config = dict(
    n_layer=11,
    norm_place='pre',
    norm_eps=1e-05,
    lr_head=0.00785,
)
Each number is 128 + 24 x the weight over its row's rms, rounded and kept within 0 to 255. Layers, rows and columns count from 0. Numbers have three digits each. The size before them is the row's rms in percent of the matrix's.

# o: layer 7 attention output (transposed), 128x128, rms 0.348, rows 85-95, columns 0-127
# v: layer 7 attention value, 128x128, rms 0.146, rows 86-95, columns 0-127
o85 097:129098147120115136143108151108172132089109108141125170123117154174111106126139108131138126130158159129147074101132151124090138071121092143125132097106176125097145188106118132101135125146099163108147095153100139116118102157103116148141167131133109131115144118109126115097152104087127123156128108129131133138121109139123153099090153143096088146079117094080133131077165151125136082148128
v86 085:113139163115134148145147172077176136128085142097131114082098107136125145154132113137138169165149160151176110098144143117118154139126176158132087151171108123126133099105158180110132124125159136139124095084110145121117130122126120113153107113150116128080126098143117171126132126116152136149144116147100173127086142125160138126115146111088172096103123104136155109126086121144136141093099
o86 092:136124122137128125119098101126130110164161117169131174169159111100116141119113142103103092098126139084093169131102124123140081101070122093116173125119138131135120119117109069156112159122100136102110125143121107142122142171146106174108137100093106149169139148103119100139111133151087101119105150112129123119132140144132114110123109139142093163163093163134077143145177155105125113121155
v87 075:147106095139146124134108115138124157115144145124147095152164139124063097126126095088103163153051126147122125124163130135139113117136107117121131085158112111149113112092135154159059131146112178177124125129114135113153152166114135130151134148170143140115149111103146139115109115115151117129126153138157114109111092075142105120130116126124136139122093130096126083118072134151081116133160
o87 095:143137170131139123114132088122128123112113113171127142101131144139148106174132119161115110156134153083094122125124165118159156118123124140113120189100128117144145159165129092131172136118107097116121111131090126172110123133133112162116141105079132124096122154138133120137139155187108166127115093144128150163143135174126175132120142171142095060135174122167125149170104146129128114139129
v88 085:094142123143174076085097085143099125106125150126112132097129146129103159142156179156118171139119131108155118106106121131138152088115151088110117142103115093120121140098149134124140138093122105106145123173137130133168157140160121148096142106154095125116102141142094118149120094105097170107130125086115119154110110122091134088108158123128130129093140084155147159114093154141142079101106
o88 093:178129136112096186192154154141131119170130102125171147157117163136133131122135099102118118100109117136114156150129147134125123145140120151174119122132126099164132139163123124154101129125149124128139149056148138122104081111126102110139136133100179136102151114116156160115108154138132102129115152170131119117112132163129105140139074150112106160147128171111101108112165111111080129118174
v89 076:156109148076126121155156158140156117171111163173176170114102092142108106134135135139146133155151104155157092075126160135134122124139145114159148119135140108125132127159140094145125102139122143135090100088135131161063122125148091104102137133148122103181125169108104090135112110128110106153089105098091160158112157126142130088136133170141145164131129124130147129104138149133119118149146
o89 093:092128116157104140112117128112132137100117112082105112126142151111168163153118152085110106130137111146088141114124088121124145119112112156118126131136118100113111076096151144141116158145180143123129149089097120109172099151161135134137103098095120170063148088140170135143163111132169122088139116143105101100147131149137106128087116092079103138126113134149132112163149108114164164112116
v90 081:138172171119087099164111149128120167122193158123116188110120094096111133113100137116117131115123138184147113123136147124156161129123118134138123126135130124165137132098110147116117136114154105138098094115102113112108160132179138085108067087111128124085120162103136144135132130127117101142128145112120073119127098135119100141169152117081154166121098130146107152144177116127121131151116
o90 105:128091083159139158133131136110111090115091117135076116192076167160100099135165172112133116126139100091113166098117124144147106133103127137144133157125168117126144118161167126127113115121112177084150189094152165167146118103086115143129141147146134134144103113123107097156125136119138129136104128126091144127083147140119129133105140135136127099149133138105156091095125126103124124137159
v91 091:105118089152106154106123121115139117133115114135156130115119166110131155101107145114127113147145144125103142097159124088111117139155118109110115144135114119185135141094122114105113120137142128142100079137066187110104122158092102118118135139130157136136144118150129152139131142076125131108137146093095145112193110153138141174121092157094140101086147111136136139126217145153113163138144
o91 100:167113182107153093136142124147172136125129130093122160130126107123102107152150107101120088075115103113122123142119098148156139162118117170136176115147159133054114091161096138126143136140116140094143167128139102139165139107154127126141128150140131117132132171113121084135172125169127159166107131147140135103089147112125152112135125124151110106165115129112152124112091093141112100128074
v92 090:163082075109165136167131145158147092146094154137129140079176130148121098155097169095108136097116167130119154126127133135158106150136131130124130153105142112117170120147092112140110146123187175132150095130161125138104131146170163150108106155155145157155091123129132128138121104165134101110121133116142142104137150135103099112112125134137127087116131120148144125141144139122147147051099
o92 092:098182119179106114125139132099132168108134143096154119144108108149111156062131086133125121150150105169163099134136122110107154137128138114152138119135127138115097158104111120132138117112092069135117151126085088093130119098115086172147152107115114138109166140147118125147145127114110132110135123161114130149093113160124157123112094151103099150142103145081106146112105131122116102203139
v93 084:119180107125144173131154171123123093155064143120139165130125086144107119134120129129100139112122122139119129129085121153124141122103119125124124107141089119142072126107120151118136150151193101117098172128088122128139070101172132147064154158162146124161145106094121109137094142096116103138119084115118135141124083105113109123093150131144105116140140135126126124176129103133121112109132
o93 094:151084105144121052182114080124137153133183113131107128132099192109129140115111180128161121125140132140120119091149120136145158086145109129162147155113153119123133137141141134125105131148065143127161114152154109100113132152129152107149084111086101135089121149139121133100135090145136093128100137121110155118102166163134128092155094123120153131121126140140100136136122164114157144124132
v94 081:151126149109102106183083145122115111122116120134088114154148108153111139153159112136118096107113152114151122147099139115123152131164083098128158121092135181105118157152161139176115092077086090173117155111112111107128163126143140148124142113136163122129090090113144081146097132139156136125153122130066120146157165134122127099114134149128119137103118134141105089110144122145143125179134
o94 088:085118128117120142078153134117118126131116141099177135087158145107143135122078150116132136131121106155133134124156127132142116114097126114152133068113104052120116119129120100075173148136160132108141125108147144139131097149125113115134166160136125139138119158168129163100150161139125142121117126170143100115130112130129140155127081098078205140148125115125139171128097170122138143115097
v95 083:124101138159116103149167119134135107093118131179133125130114109111171110066109121115102152125168135137103115140113155127159091138141131121133125168098154142122127093141122119073115116121140131110118161140139152110149128151115131117095136130150147207141152112101078096115140152135136136186124122128124097155110133120091115147122144159111105143113106078122100111135079088143126112169177
o95 098:143144121099142148126110142128121139144112102067141121140138127133125146164184134148160111156106117091110150096154092133145135113110094160126102097132067118110137165070145118169129098121152087136148137138132120138089089121128111136144095133126087114142099137147137172159113113167146159088138136121100144119167136127132123094139133146158193126139162146114108130137161158123112150127083